config = dict(
    num_hidden_layers=21,
    num_attention_heads=4,
    norm='rmsnorm',
    rope_fraction=1.0,
    bias='none',
    init_std_o=0.0,
    beta1=0.9,
    weight_decay=0.017,
    lr_head=0.009,
    batch_tokens=[32768, 65536],
    train_tokens=471500000,
    max_steps=10145,
    dataset='wikipedia_en',
)
Each number is 500 + 50 x the weight over the matrix's rms, rounded and kept within 0 to 999. Layers, rows and columns count from 0. Numbers have three digits each.

# layer 10 MLP down (transposed), 896x224, rms 0.0333, rows 536-598, columns 112-223
552499501505447506444489469527515508474404594528491497509509435456552502434576448551517426563535458411529499534512566474489607504541538491500406549555447462569547519390533393492538452563526614482496478480459473482444500424503454515424434487477508450439548496594534525454537549457553464558488560495547399523434470507506470471558494514504
550448385435503516494494526500577375544511565499443532572478460423480506519514531470504559510443558473478509529424448573566520526493458554476521486526462459536489563501418522462421539503517604484502420556429539471532514442547469492571519408462558497505459490447464476472538569489499555461440504515517502457475565418486464477481461402568
480475498414536510563468512487383479544501537489537565530442531499484530445499524504518492479525486461439522517435484467545481422492453496485531501489489534435527525576483502617536516533537498542510515511556544488458492497529489476542464512438459570517432515507403459456407490473446463439380523521469533492482424513438535520481496462562
544454478516482470484566561448523450608459458497558449569476541494417468497473475498508504375445456537405484455444481495534478469506494608503501477484380479457453504547460509456493492460473430596561574473484537500512563499447528556460562518445460647463486514550477527448470516431499480431474434411525470493513441510523502519495546623450
552540495462477461511530495540482477571525603515571408482522443425466463445447525544514504499578513511461550542432417437552492530578497551439418523421535556520440570568468514544604445541517472516460462500510543473510490544518426512466532556552440496473534601452524555485488531506449604457421422447487599441479573489528520471536548465465
491551426487491540537530477499440515486550437444532474576438501500610506516481457547452525486558449550547503561544393542497492548524471432508659557513508447466460536532592376410437504592523585488474482529522582532501530540548447458493509453609397529455489510515582480383415568493487514562511560495534496515508491527535573443449551520521
549540562465576518556535517518538531473483324461406407517529472487521540464513529498504568474480505477549501592553497455540498523525442506559481554542526525530516524472446526561441485452532507512466461587463563466564498534552455414475479483476517542424388616544517490602443544453515467435472476489495524504438463567484495482463505465554
497491437451452382444470521529488417523514436479497488488530521526539477486438513501467483545410611552477555549471435443480509581504447478480541432492536521472418616413491530579436506520455506395443523435466559388469543545410478512449535541553480492507625412576471502436437458565515559520528563558496523480549448525437412483543562474517
526507551486455472433532506508526484425458533529524564560518406493476541462523403551384492416532529441461531518418518513607588567516490482529475430509511608535529575482479498450495571574503403521539580506481440509477501548517517412586504536553455525544571501512414486533536504459574508428478531550497473480508528482512481536449512481539
543558462516518574413481505467554493462432496521524540473444559502525549363512526540457500482453626465482458566493490549498524491475522507517531488464547524479476447526435565441417472433551424562430407476495473537513403609448545484509406457535572531505496494507586505512566518412530611458530494577527470469581505518562545538492487509478
560425551388443465564502568508665540537501579506516441501447459519536500578489462567502555447499482614479489549515512505548551495526478508455600587437521463483507535554461511450508518453511468510576414528479463499460476469476514519504535485421408502484510501441549471574510563463453559426525418458398508535506403479476526450477601554441
541528437366533502459541537537588440531552500423558572510470515474545498500537373592508438404506492514541460462413485522519385515447522496513423539565542510509528544487528572497436479473543561420507493483466509534515438524467536425517482480509415475538496443487444528399520441537522518529456569501371526433445447435552534499508427360513
510572540600535498495516481436502504500604473444487502612513508375441508528393463497501502536546448561556428520463489408497464485484577530519517586479473456538444542481426488603380482403490444469520505523650448422493451540548537477544523535482482493501412528512486522499504533517466487487510467469526444487520582396443508487457459397488
518546493515491508507456465481480441539515479585534478480541501485568579443555520485514506496428448428522493450489614529524483460506547522449513507598436455608506540505526494452557547567486572440477549588438433540588504471582469613532489509532412450392527499466488527525535463454458465534495497524491540447487521551529428518540470537549
514484514456494473483427540567501552524530470438535483487523466502591457439465469487515481504515539533449482506522553501563553496461497530490508476542548552484515441486497402478509436478469425522505446517402448458429560480458477506458509486448425507550510497530540524448491506571482496516501590485458435512505492456513464524389486528542
427577491519463444567474592585487534428528481555536458451541530530559570559471519491454506547534436505547440450476495487528515378515464542574510459509566448492472492502496592383539549526517529418546485537472491507509403550484386477556594530433510507464480444455420455435466469501506527442454584547452537470471473432516496487511590509532
485506480503474509506446589482561472529481561493534430537416423535412330498550449512505520547545519448422473566491440532432518536547436540503453571578525529483474517534519490481496539571522505505549567466466491518491481470473488435451481495461480387489442636545442486551546444479481428442544543457497469495402502537503536505490455532454
583521511480528460516499573432592525440400467461517509415539589496420441555539501450561509502552479618542455461528490500423456436477368394412445482504572456572466563525427535523513478517493524482454467525463386497482414477474463498524456483473499460516587522538461477500515425421655466434568478512469505455508551539433501455503494460512
557545557466523496493423607402536420473482483543507501482395390480611500429428514513491561505593437533605552531518448505468519590519543467562501488493503486508580557477556507581516601467570522482608519472453532553517490481465530542578525489415496489452510527494487502541563471534570591473544547587458391505483492466555530424538465472343
462568398525432507543517491511465510530491470545528517523493499451487425559453509463382474403494406452442482449429464496505550460487462492443471540518498572458491422457460505472529497498463419468489523441546471553448544463479509465424604466396496531506550452529558570522508494514462589576552515571511477504503466624522476586564465511498
417495563576565463472535547478522477563504472437507592470592485487567438609488485498508530448514478438463512452462443463510532437521569495484367559479448536530444526505528534515475551417523533467498481514517405553564591511459478533464518467468486528518462521419497478473497409539502458543490513469501486554548570626575460537542455381529
511487524530485474451433444483589476559515470490539450527485456528486592545397363505566498508565604486496441543512469502444532471556432428390623508540537462480495633503503600510504503448573458510507540468567545535487557430539438574545450518474514511541481513432611502608530411499457582419495448500497506432536520488453506621509557656429
457468503509479415556560552503520475497470535479491489531484493605470425557469465491501467473512616537444513468474416409533531518556468539547434528468426486418490402484473518501442520487541492493551533557480559502521474462430416544499553569473476549496476536473535555480425500563538525512514558481506499404480498479472561566588548502506
514419518401566483454522513506451456489523467473552408431555476488519528520531507526509468459511562455565526490417579420575402476585584548578448492488386558564498564554576576408515517451537657594528524542638531427535506563596481498494460513471504395494413474490484474555499434599544422514567519523512530488507475342478530503517498496438
493518452492456492514537556493476511456485479517449505542564551527529534626514527496421505586532523397529535642596438424594507475496515442461534455453553446531471478441493557466545469502466505504547438438508466528440522518517580511514482512472531495468539621506462463481506377422540477428526505418469549462461513607535575458489504503499
464436540443529576482463474476572527499523440497505527425412479453543486536544522499571441444468459534495565414547623486519499567535462463518475476500503545489581492450516490460577547479506526459492468490480420458445515549540467500395533474533562536469490522461532496413562502467507491521482413539411447493604513482488579462467437577563
488397487485470489515499511460526490502521479490483510506462501405442479496493426425527544448577500548601520522548501573486433451534530479523561471362478515499511522459528384507519466537559439493485459558489461514540489502518526553549522560516492537431484518490541483505520392508508479439527410508502533533530483512399485505573488533411
501557439477497475564587481512544571484399518478458484453502365448539528497425516480494552487552531553495471512519496397505538558488478517454495506557424541482517487628538480532531473463456466417467479472549483633416526498480549500465470552523437724534558411528589401457627569459373518476528525480578516598481439505582528491497476459416
487514467541481535498535502515511515485470441503457441526549444534445472538525488542593512467492506423386483508457574448552524472491518512534470577617429480562418398471554483508499520537505439513477502494445502419536502490538502530459565520451458475445477470427591536459579490493425405472541527464523562549518464470454448487528523554505
463453520472543477501576548544478510462586507505506546497541520518458481469486548386494505566490563516515528503505478446485440552450606490472569491528510542542485505463523566498486534492553539439543495556471567395522425441606561540561502465473505434426496517489456476494541496556513532534574561466538541454462462429500536375498463537516
544441558521419465451427534461443485421480417492435476505448561420512568451459578506406520487474423467491512503527605459544441464564544537529499525501510507476508507519574492464508439556520460510463401517554490495567573531352447383517530503540418519475537552472463461505403487455433594453393510452513533422427546415450534529450391540494
481548456499433558444614485476628407533452568506441574572487460450577489468450484542454525542508523496485475535465511546528527505497564459461553458506447547545446491525571452451450440477527479518568526596514485587455473542599537619512477581494542479506515475633470507561469451483499468501538536500455519515456519559455444484428521537494
411486478433433485557520555521454628400526509463581470478396473449532514502536547588404499504598495529477517499555594499692446463601487480444563505506464537480640466609478443538512516505488477573482433463502436563513626563550563521497378494479481558453626549442517450418522493459458558490532565494475472498509482520461512584505625481573
395476449459424453447504397508359440503578402479588481562356459527498516473531425539440571458539606492528416526494439471504480502495449439478509484608460484513557454449569430489537442484568423548539549475516544393507518474414617505449462457486565435526564592523436520436424483424604529562527427483429530514555558477530560549500509472503
471562468456509480521575471456560466506483580490555519534470540407530452444491478571537440517412493509543502502500508557533511570476557423475466447508537558502564480511446540405459477446499455498426463483511549423452526478548595601588501495509447524490505556460466480489428446512564532519415484598534477459550465510564464496449484456556
496441380436509478392527428506538461496526473432525461481467514555437474460545509561533555550527631485575492472573515448531467546503474474517451456495531564514553504508584529565499527462469477481449515582631396539464479427604483460481502472560430507484481520573462442613501481499509450515443559454501474471504514442513472495578464502515
432498381516377504458554496580485538585511468444492425436589503645470515648552492510470507538386459531659460457501473576537560538506511425567470515383493434520487482392555406478439483537545542550511526427498379493556503460512593536590444497588582446564544518539532540445473477487492470527489563561522529573479547492388610483480449589536
533544559461468496471501459522494549566514522565531484456498525529569489546571532562554557425551499510452489472474531461464406424436473483583588473662552451434560501489526549533585559514486477540536491415498551532413418520493528469444525504437451496559437468637518503420523503437494546464529436484542483470466473400569515536549499513496
458539613486501582501554419488578428493495506447480488497454536600565502532543490567538516523499579528412466469442489492441472568553520470488525420528515551556463513555519481517506402428557547467555453517525577503518543539570541532480479494429489450510564390489507452503493531509497559394399579506415549448540473430499530376490509489488
504568457521499483524456471502453555573543534454516551489460541504516432528544471531453466501533545443498536432460536492487569506435444491549536570552520447483534542557518517513484457455528493436517506568583538502546556492476442443499502468458529494491554564585487498415542500518451509479549457418596496511513510508491482576556484530475
514447477488591492485552480556532515511497537581500523490555439452544472507531482609588467567407397412454548480505388513521539513466517559521522557498551472436502417533513523518485456477425512473450526427519521494520474421439545507511535552498479462602527509479578557441425493474459543467518520551590489568561508506480569495528446430496
514507440504556436524556521537469523515408497437510520434477476426490455535443471483474398548505515557369382479443569539499507420481516618477471470437567502547510469503395448519467489561531427486529616413581474500481491443570458477456511530468587534433462519429471390624479563465524560563572544412527498535514454516561504580525483501553
504487494443536532486489537495479488501543499548490453560516556453462424492495510476480480605604490482455469396536483505483479506567505434496527503523614405545452470603506567481550458531507552467610487532529596618525447457610558510411524507466543591492578469488488437439492515532506525332477467448499449517429479483463496482485505528450
549585464523464595554596422530490527362437540526604454487445527428494518457583406580508525415444540542524430485510535487525440454483462467494551509470494536595514536406534457520525544479543552567583547506469515488406457450349552611581452440462598525527489483561514507536485522473486568431493506518462499409558506560515430456516488512430
517560565485503461478603424461456523518518485456447498576514430456486516503454450456535487514473591518530494445501508482527471444467462511509548516480457498447536472581520527569514504543484548532468571456402500581573551541471451456475581595495514516580527471463494448460439508523489535487500580443537544451465495558487560462580453510440
594535485562514558509497457476439501440465401525512594446463530531497481551497412440606462492544549521523532381510566465457520483432413535484537479528569515418532569449475624554424540451495554567532516392500548542490549475424538587433569413484418551511539463466499446522527519482499439525447432561556569545513529545510525433510454558483
582521545515573575384514434567567471494531447470562501555450537500596480531517536460556491423507543433471433522517557502545482503520463428466462520547532544521558412596442565532488499541533488477506559504538474536454534522383482465564450472453516406538505537449481475476532461530479628493467486511562520426530456461417543412463460512458
530531481557495445583605481463492472563394423494474481427518448446457469567442502521546607457581611535501497553377557591409498499488505489500422533482457577504504542560589556580556495501553505424462487480417473473507598426474473484477496522485517392510480500556518555499531490526459462514555503568534535563466507525587496548462467498442
516505550546568389567490546552549555514500487492506406453494427509490581425464519519477459453472504545514542557516535431460480544482509424523527462472412587458579511442503532526536536509370573525429455570409493526505467502511568475566439484507564510602484560452454503516452567595539484460335484449519543525554543494458504514528478487473
627524472431593398471462579486529517476539409459484549551490457476455514572552517480562564542497561494482557516553552484440442514531492406501478506338520441539484502493492479496532509440535445508566465470456549516573479497582659438515487503475530501551493465547426512476437587560515463541448448419480535562476452542525465573493551493507
457504455521510476535418521497516571527451605483460469490449363530588398536573524488566528476473580484485546526526476478461514462469535507470501506469498581446489551488501508541522451401501430462471465493574448574470609564485523585584500511473607452460432515529456405536521480477513489524496464447575447491552559595486559486528494403502
510522524438453555490458481531479554558561461502357457435457453460502585498599500565421411456492471574553552479468552511459473479623515498426466395515508558543459482450468467515445542542510556457491548484538453507431444520547524462506594352454551444564610428458592442562523449557510451499558451569535548563438495573447400508533390457535
515545422481512483476545572539534505524488530526544499552448506458550484472459590420502466550489482491447489503512622564469499482503478509459457567483550537490498423426538437595415563550510472443528548441515561518591480481467483495543514492526524510528468462454533522578580534475495476573465480580507552507527475517452530545433454478552
454515474533569515444527508466495459500573525509547442431468474479585486549467510452501467413434473562521465461508508411527476486535501414521475491498433512547623437482573368540528502496408558507521518573473434504486489478535457476500451542458529492494506509424528484527457560536488486512468550498484549428563373461470502586542483465438
496546496516542480594538502541507488419475461348555567491495486465510548554518494502459470576470488476518507495490435514476518491509477572495451509468515502500539573474552481549526495521433495457457474489563583446417538541491491553477486493502463481510445578547534441513530477443506579558501556503505458488469491524534447461437486481503
517451496469613502468636587444421503478480553483489522463498528554534560522471543510474496457464488521489502538515534486593534513494543538492520465477467542572434537486540527412468509476488595468480498517553486411472576518570543545354447537550425511461558523470596569479474402465392611448497535452487523412493429549429475573438501497500
472499535553525553421534443488536464476448523441550530544528467494498502550518481467511460504516603512520521465589446495510540461506546592517438435485533451572509514554511622389440526473510465559546471465450597477463560407520478505518512525508469515358534452451520577523579527480493509465472554465427485505520518475491510500512542575475
420527500475537490488512505540582521542473545492560498551452489522540465551548524429493512473573495605414469516493441493463566494517512483579572549405449497573512628511465432450470592468470575540467443513443497494528497480429574522491473498544533509509513455464517452545550496516397547490500547480470434513423562426487553514584507484520
488578487485569515418442501572475516482567524474506477507556462554420601475578484490508596533576481444609489596574416567516551486527554547495506465459445527611550369389507483528468560523414501411493550455468512484440489482465499482553474506478530440511546474526410457469507471418533598555420467552542524470446566425497459443438445680516
483467479474538481543612536415561464458515521535494493494416475499470486538390526490502504440440538500416488453534543487606512474540493561525456405476510452482500483529474567496504507514492528427475521487470521405482446452527544493526576532480438535520546554538481480558519557482504446468497528463464462451493480593515537494523542494510
528494669435462529511496476507539475437468454578521581448494487440442552518495582488527558528488482462512350503563387546473535589488476528551560476551599649454493500557544506435608559435513509559475459575472460571423538393556549489561400554490491532453497523472503490448535551579501522509460474487522486513479476488451444541548486571573
555411505467535489516432521533552446563584525498555568506575514466538516513466433511509577474408469544552526465456527605543484456533537413502638407517482529583490520592618522493497479500634514471477504475523550505422621451588545483449495528586455453504537411542451549465471551596521529567507439569489499528444565493527445534472560512451
530493567530491477515470449561496518442449510511509571549499582444551549456531641500452555530468476428542557508502632469478519533516482467513396412471536485582465444420498404467474535484545437437623495498425555480504509593498539555547455524463544522483514456494593631574576434506468514568523491491397387473456492538473584549536429461478
# layer 10 MLP up, 896x224, rms 0.129, rows 537-598, columns 112-223
604473604553443456488491476583485531481405489542527472530506571511542499547551546519501544485477428456562486487559458494485441457514547517546443578525423514358521450498635494464556535504496424530561529504507512495465521490505463523478532524512469449524530454463514461471457423534535487534589527504447522495469470453476476462605542545420
497554520505544510450506549568428547517493471501488576409512520450522465440502538490514471534447439523502392488465501471495502476596472469523481531503522489568483532562513398497446549389510552487439541477526553469557517445539489457473465415562504421551491526477490489508607576559499436462524449540529431491489514505538436470505576507475
462445566495522514454493466510523461518369533499431584432568423622506514560465464461497445599512392524532522479503564451560496440463487479589449519508596551457477537501451410529542475548547567522566462500488512515542521440522557504495436597565465423434461477509533580612478480421455494501487522426454517519511484481466491489483421461503
506458565507498639474512484517502514517453442507414499521582472476484496536558430499473524465453488482515414449569489524492515470441554371556543600473461448639571514514505516465487496541481509406566557501501474494457480481487440462480495514474517438536495525527385451482553504577494496504544572527490457524499528483496455445488526540501
461487512514536483548492430499508459571638473443427512522538451479573469413443501450510416628475447490539464443459454520562509522536483465441560553423469506487465502479475428519447521514526468535430531567579506571579514498555391431580518485496413577509530494542519578528472581589458477475499475573513401519481549490451475493448476502488
450476569471602475521491502479494500574577520494549522408486495445580469439532515553518461474461497553554503538461559454435484533510514482493559581540389497494474536471525553550500541538495541526468523483456385651521540530569502471502415487479552478502507573474496501517582554515502412538613405495481531457498554498515481583490386414462
590451477412477451483371433450624495424511553546443469534600487603531503434501610484493471447428488566519437519501613440470467587416466440473579520422502496357558552532459476494505441561579516392572541488524489481576470516446508485499512508410534535493541541491394560539640450440480570554424464494491455395563528507510562455495542503492
457414444512460432523419434445477476555435438505372452539420469470442341443500531422514543467485563511514529470560566610426503551490552539505540522547518555537521505570491523467521438598451496479493565381508535523466489487494456473476443384494503530558509571560447598549541400587403581494566480558458588508527544585431530500566512462521
429486452483433510599413445458522578555456491469429483505520454528482440541523407379453446494482485528511471471490510411533505608505523524511489510505472518575507489484587450515580501550504432518517493544410428461516514536526495620459537511442476501473495551495375475555478498532442456537406476453514480465543421471439443448567505609442
514463431494526517515426496427537587549443546561572545492528495584451471414539583508520429534445539482576461548518518431592480548445522485484408437528547595509544528452615385505445540547473540560565448509518428538487486453498457495549484572507476505427480500572565448479525469550536491477430431552404537538565569482480495607427526494549
441533461525482492579410531438460520527455541457417454486495547515460486552519603472512413594517518457472489578517499539436533518457524465507507436446440493454447473344447392551491487522501506600472532519532431358416444521520497542400518549520567529461454472480519533509577445428482544489520545521572542458500564579526514425470424527589
473496469482531465419510520499435461469457591452552522437506527507447471430541467544502414511511542472489479486442591439503435538499373544575586447539477463499479437467510489464511460578562543528513499485503521538566505467467478500599469443433550470560477561548403519549541567489512498461510480561492507388512457555575517470565525476530
520567566547505481424389554494508537548490537526466487513536514560562495480408463586506499536442533481478523617486455392598544446472559516462488457465468518549451557503536546458450460542499424514553527446450463454451529466495556516510523437496381496515489555573426488516470479510490463442467506505579482504530482443457459549440457475456
416521558511457446499497410493442468516435502544524521510473519522425610536538547486467473499451439470580508410486488533468522574561516509535539557469489507538485576422520548463466585449535557470439492498550546543555500439507520572525472557552531483384498532533495466549494543417586408520466545477492543503486579530421479456555494454501
464489430511425520492549467612503390481475492586557454482534448488561504502546515450490482449463582530501506521531531497548553499432513534468471474561571435468548548502499531517520590427474453554433556500532503546469469572548472539509439554537543593518434403522423528545480509510496529551492537498451518524495487531546456466449444507513
480563523534544541534562451442563534519469468482475509480557506475543530544496514473443479456468500535463494466510453519475466554507562521448458520443517536532557567427419510553476459428450567523463437506413556492537536490507419638542585501568518451508546473481512418461509591507506473504497452479508637454493542392470496511462602544471
505518424471448548506469427507520525465460463682537518556478569563525502502545545510531524504496567482579477477484507473547482544456567446523458514479452532482416564521441474515488532432464563449506489565519505463560646505418516574536551502506414515513386518482526500480508490552490565537430535436466562458492474535494603475558592560544
547506585566563505506507475500468472389561571589458492526414568528479504507468593467454460551561437498449556593427487428574446523394513508444446435608554465534464471455437536519491532518658541440392585468465464563466531557541415455560464392590593510526490431425501547531452467487567455506532433543484455574514618508513598504524468475381
507504517506542511547464505527538543542467514450479529574494449547472474527451487515572455473452613535552522561599477532520436577502526510556530463497562376510571596549499665480582501504475560536496482464462522441484543536488490447554349533485572547501458436531524409416480502449572523346528530390435418476540566552433527468515590432509
510506488551497426601413509463580529457528484549420438485485412477429419359522599413541547473586544531580489572457479533483465534458419517511474532519537506499512426497447503539520517595486478530510526516475516483478477525478479454486447473515551576501497431551555602528522606458515531522529514554436562431445458457504505522504546572568
594538488559462605485574438572557615491517388497636556621481501542498442553536518552535496515550554453507512446486392471565534476439499553486466497507431594401428486520443485441429551529479461501561483498412442422448551509470499484501515506512524451610378508549479525563456566529508536538477507478506555488541441468506594468562488520468
542529458483537495451410398516534508537521504602530517456502494445441558477487487447442445448439489507469463562525455540591483526487517589503538447500519543509540542528483451539599470439564487499382474514502410482519530442604520456489514448448544368417492501453478504485486490506469436415487493406484407507551507514562442482512567524542
518576403605550444458530545576537538544516542556460557457499553532439443514386503487503516475446509478468502482539492505473575515424464477490505486473549412487504443407443504525552509526370479435462483509411418579463460425454549597592585476473498478441482553523468509414536582458454581427437440502558473540489566605445524495490501576495
458503504531501486480448431538564455508501499454516472513601416449433410477498484551555486501540443547450453460445529547577481560494445522510522573518458527493516522517538528536522467434428485501553539434504477412529514443508501434547515481477491477433548458523647553548456530512435601480552555483462533502571544399548504488469527486542
532589481520544479585478583508499423576485564502502534542558523517413455509466485563497455579459490526463453538539543500464547444417541576579431492514548453432522608550475457564461401506443512504443427529543505539426526489492553588629457487510472491388509482487496524517447578501386496479556533530531506454424440496548530490399503399511
526582530474463485562485464612447422499528468494459543522499512593427464507515540569479488524496546462447508551469488457488522566513533505478493493600456488466464494534537454569487461498515475473508535423580426506451488464598530548501436459540592571567532537509469409533492600505588507585469552509508526518431513502573438461476545442558
498554526540479394488509430539464554554528563477539509487492520552488548510478499462538435486547567479575458519402540544555410545449481455532541598507592532481448558462406461477519535387577357553486554469513502527443528507501529538535580483433544399533414554519561602557500484490586617404543443475490446493457421428508533453601571504549
507573535533487402524515544505450488425532507491473494473443452473469485493474441426531437426454492527486491528592482557435610515455520434476536476442478463496571543480519446525480496500511521501465407423456591485527551521413427463526534445600512507478468454515533561518418559528443491443507503523563523454577509542438542446494533616503
530430518495547481500499442497511456495436542607515512524397451492485593453526407534513494516522471411487499564482471471557545532571440498550537465471433439454509507524439477566509432522468466430509505499493569512500537525493441562538571428469591445558436529439496540532430543490531537506500409511524453565509485431404483506448578453487
483494519498505636457477474521589543469520544472487444479489558418452482515448514475488466513445432467453545448460502462538445504510503566468434422529507520455403484499469536544538548585548469555582528580564402495446536524521590427490477569578414519595552590457513440516580532596505491451593498484479505475561468487463463510527431582480
453502493517557470502485469532465529453517469511513418516507524513460497493547525503628455451512479471511454459557530527516486550517488477504530428519467445488529545492490533442522592518512443536508499472492454364476526533484415431523524491570440477438447465463585459578476551433546549520523442461510502431481506510446529469553464549540
469449536496550538513540488442534482495488448553472595514507445485452525482467406540426543515594463588583529475448457532558563501455476566532521474449571484534471424489531458654527528484517496394538499511497468466539458523494527600548470562454408437446431546489480514480423521454510466456588559473511536512565506587453570549374483494468
443393468480539413517566514433580531547541477532493417415530455514572543552430580421491427555424466529569601436470522531473517534516481529484548446447508434438599438535416527489538490545397491429589478487444472483427452500554513504535450474483443542469504559566549435542517427461507536503543530549523494420519404409408495506433471556520
487528492488513549526520438453442463462494485511505513526491516502497510544500449468533515499543501438535530500474432546585524487508464578478508534433336539570524471451487441568487509519585463500588374436513514565496428509465421528440533511454534552524506439550559494553476585455454403609587472469580567427416459459459457489543552561509
463572456575489462578547521562533474498433418472443489511516424440509441492529469490536456424503480474540479514571601577510525563522523535574479477545507511530488463539511504549590464482413504508492581457378524466486447585548494580475429540600495489549458404507471478454543451438520413479561569523528475421487550543516521464511529519563
460596596493412539556511478571530512476497569506448499517569490490527451465523545505506531545456519491536556502455440459487418487589532433518513631421444569522492450447568391493525494515643591512534499590491463545519508435509413524565416462594563491532522481412475515579512548384438482450450509446472550602532475532608500525520598546397
525492550467460523474540472479420466527508429589555483624407567490523450494502506436465484529604560378593483481571588559496486515468439542548461515473484527495513550510528475461587412456582509505473494486499469470511526511416489447511552456453422521433512490519488560498572582541521434484517491389475499545441434561600558491470506440543
453499504549483507500507510565462504564426474464529544441433566505461446399386593465539524550437514387492414515398512431548471472532552490521620495551527579466554394525531501568557473452476441405501501557530559536506471518505550503520554486483500434605493454483479497539514494532452570470474476417462516518594404533462453560537455549539
535521453461459515568490469605460509425475509465559476503557520572498532551501552444564583582535540492545543626468489527572490524531486528442442457414386510472514496465523528501519431612436531602474474514429552509482422495496577492488456515519512516516530501438504523489522498528461559477453523497454496454519436519504508492433505444535
491491593474460503533422486443553473504539540471548454492492580582458469581478443379479449543515597556590355487445444496569421507469476484458461495498466490509503539500499500488493576578582524566443560487527482471516549551534502558549475391514486496481481513539477495527549574527422433499494437486449498457541615495455465465494545521457
465446509468365540466501494422612506501483507374466488590479470409500510502476431559451535560450504524446523450544514512445534448485535403505578488536411486373476515535490428559504465532471511529431343501428536542551437525469527508576510503435434410540526465590576508402496430602427498541514485513516573474538448613406595484486504528448
487493461475450524494522496471509571586486551422502558496448453513430526538518470527477513414480580526532535583540517467611402571391484513508480445463432468436441460478504512420487487455623474373459478481453527461539573454400395553525545491418483497534410595501386525599525499532466484499569476463529573505488415461498437588501557509519
514483481613481440476495531439424501511530465492540498529547470526542480502540462429536514451532475425434443551575383462497472518545523542485435510497487413481546493499407439549508497510520493465560553502504580561459490486541497455503562537472455380421486496437490439488564434556415527536462496510561516444466536548521554412522541525445
488560450473441545513505510632539536443515468567511569503408459502448445553460456473493489529412550474485450541445513462433540490554549557501463460475482487428534572462492521393555506550395605416508471528490478492489441383568519459599475479516476495501472507596407471536577489481456599494479486511544547536379441519480487448548443465487
527482514584492520460471481471502571485452451430455458502448519428452456568585519487481515418549506519557509537461492503552480486444469495525602420452532521503601498525439544485506477470546560485539452583487492472478477458430468561526524491434484544514468449499507400547503506447459623503462433412417579466569485458456549466513461539486
535412554501449488433547425513529583545460457604558477548487580532529557499595654406565432485544483431500516597506469415509485406527394480579487551484488530554533430544530461520466429483436483485475533524567563557479471468475489557417496437513468511460420435588517475504490434527593505479464546439565586456540539417512531477507466476509
461466514571449393498447438452494519533477530485443566551557540520444500452532588497444428510488470469441500476498453591424486598570610414515518494472429479506439478518441447503508476469484531570534529463425521487461540491497573434516600522540482454457533455462422469520435517521542592498509499536575428545453546493447554506573470479464
484530425502527571460519500488454465507498519466480559516482541498495473531556503503599488477525429456518482456611535500492435478469481523440462501555446440535463546453558578400507454401542476434563532479581490511497562582514439517329548451410458435461521461522509539480549512452482424629580537503475469469480506538552514563518483511479
429555500535507472490502488585531468567512489439465467458565556479490417457517527453485438466547558513475479530470515514502531554541502607523623441495528489419508575533471555478433521479549452480510570488541543485508564515526544563512413461513585546481514524488499583504570416471507584497532492556537494498470537527376551526434576447534
565509654532510562559493491420520487564515455494471569512472451462514541505482515560578493552509556520482515519442549572424495506460485471428529380491548509523479541505487491595520487550440502549526458428544472446451603429466541540540520534489509473607586499492450523493439541518437505522590467546465575450444366457469471470489554484545
360552499515431570471432459481604500545484486505483433579513502468483497597498535546392400479542531441526497487431517515491509490482472461558456483517562518574483493427488489436479467591474578480533571436484576496453470502446520430495502397494542531573445463474471531420420539424526485482540499546499397584508566514500446555564505488474
543489488452569480513458473539459476473512544520527502440461441442519483421547529487523496504613513488548551532464373491540581452513454499481588366456542512488502550544450486444552482526583527564486531482483459540472509583413551461549453534467501497445514466456495537469503451527548451392482567485424453502500466498556450453538477539496
434592494557378459547496591509453496531492432513494505574512400487405535361398514475534567507488430428474576592573484527488488506528538526465456427556506535556501471585469497557477500497466473498423541512489473488488429412453560572496450559442475556493481480555486455508508504456544538488468476533534546481382550492417447500530520519570
513421571532453539487460536457491502415504437422503511490422522514493451486513492384517441561472385529562560491531490513506536521489386571520588471490585496442437516507507478541438410483514523567490499493520565455515526480476589549416437548597535461522405574591505501505488495552476522451508541477543493458510489489543537492475490489424
480452515434548500509435419526516476508543412476553452489497516471543450565415456535528461638500473533573506463465547516469455491403477496526468459439522477558540513576437543395528394509517526520588529485462484515494552410459478411549535504479552585424509498473490502508555479517467533457566538516517512563451526520441484548561462349563
487445478503501466494486537507568474428490563616464486525489487419495490475512557499461425427477458397440436505462464487461460580537543436491567520475537498404467499548470429489517477505472505525538539459512484526487456501528428534457536548550462538567449487479595611394501502563575453511512524524398460442560471523417497487547547518504
578473490504543547446551464507577387480462518533527497426566471409513492536438550544568468535465513448593509492534544513617517445426445483446532507586466541501456381521504480563428518545488495525503445508530476535530509548483478465497454523498514536480454504443556463514431522499500481524476475408601535459537497448521515544531427570532
444413538505447468573532575460497450484495478428466492474481517477574525527452480574543438535481527480472374544466460361509466524559541551519493455472537460517530441573483561447445480535464524489451502549428528554522580435558486476558567502494611485418533478518547497525475620537503549507436523418473511423585437535562528463472563446513
474508512463493505592491422478560396568483574510437491531548531586457484481446444503525534553475453504477548453457490490480486542543566546561422456530525476537468517499522469556509454589467501515494388546527487492442540515550433605481478504522479538528438528524476545521455450513420587491497469540520490420577486547549467514510538490445
453464408483477500474460439567476502498425398432543446464522477537487444510516458563576477503446506421614533490490504451493621552413492533421542452488536575520471460513515437597571550501545424475514568445535476449526545413452523530507527426486576530443430482494561583588455399392476474552445544393549522449600530490404539473463528502515
524530471455565482430426454546544539427470495496366531528536483384485479354572563457500534556523489437468485635633470530524418418531432428500498576484482478521529473580466473407551516515488489521506545431496542462548438485455404449540527451555521519514469530491544484458451549521524573396467486618526483444469540584584469486517480435386
512531558591524501506400470492570538525537446439567396530582400577588320576474506504542507493474461539485461538494479523553526532449587558435566514534554497433550424494484432530488440493476452434471477547506385494431487491502585393495538495563521534514506539563482405503553509487528516471403373515532535507546610534542474432478505484485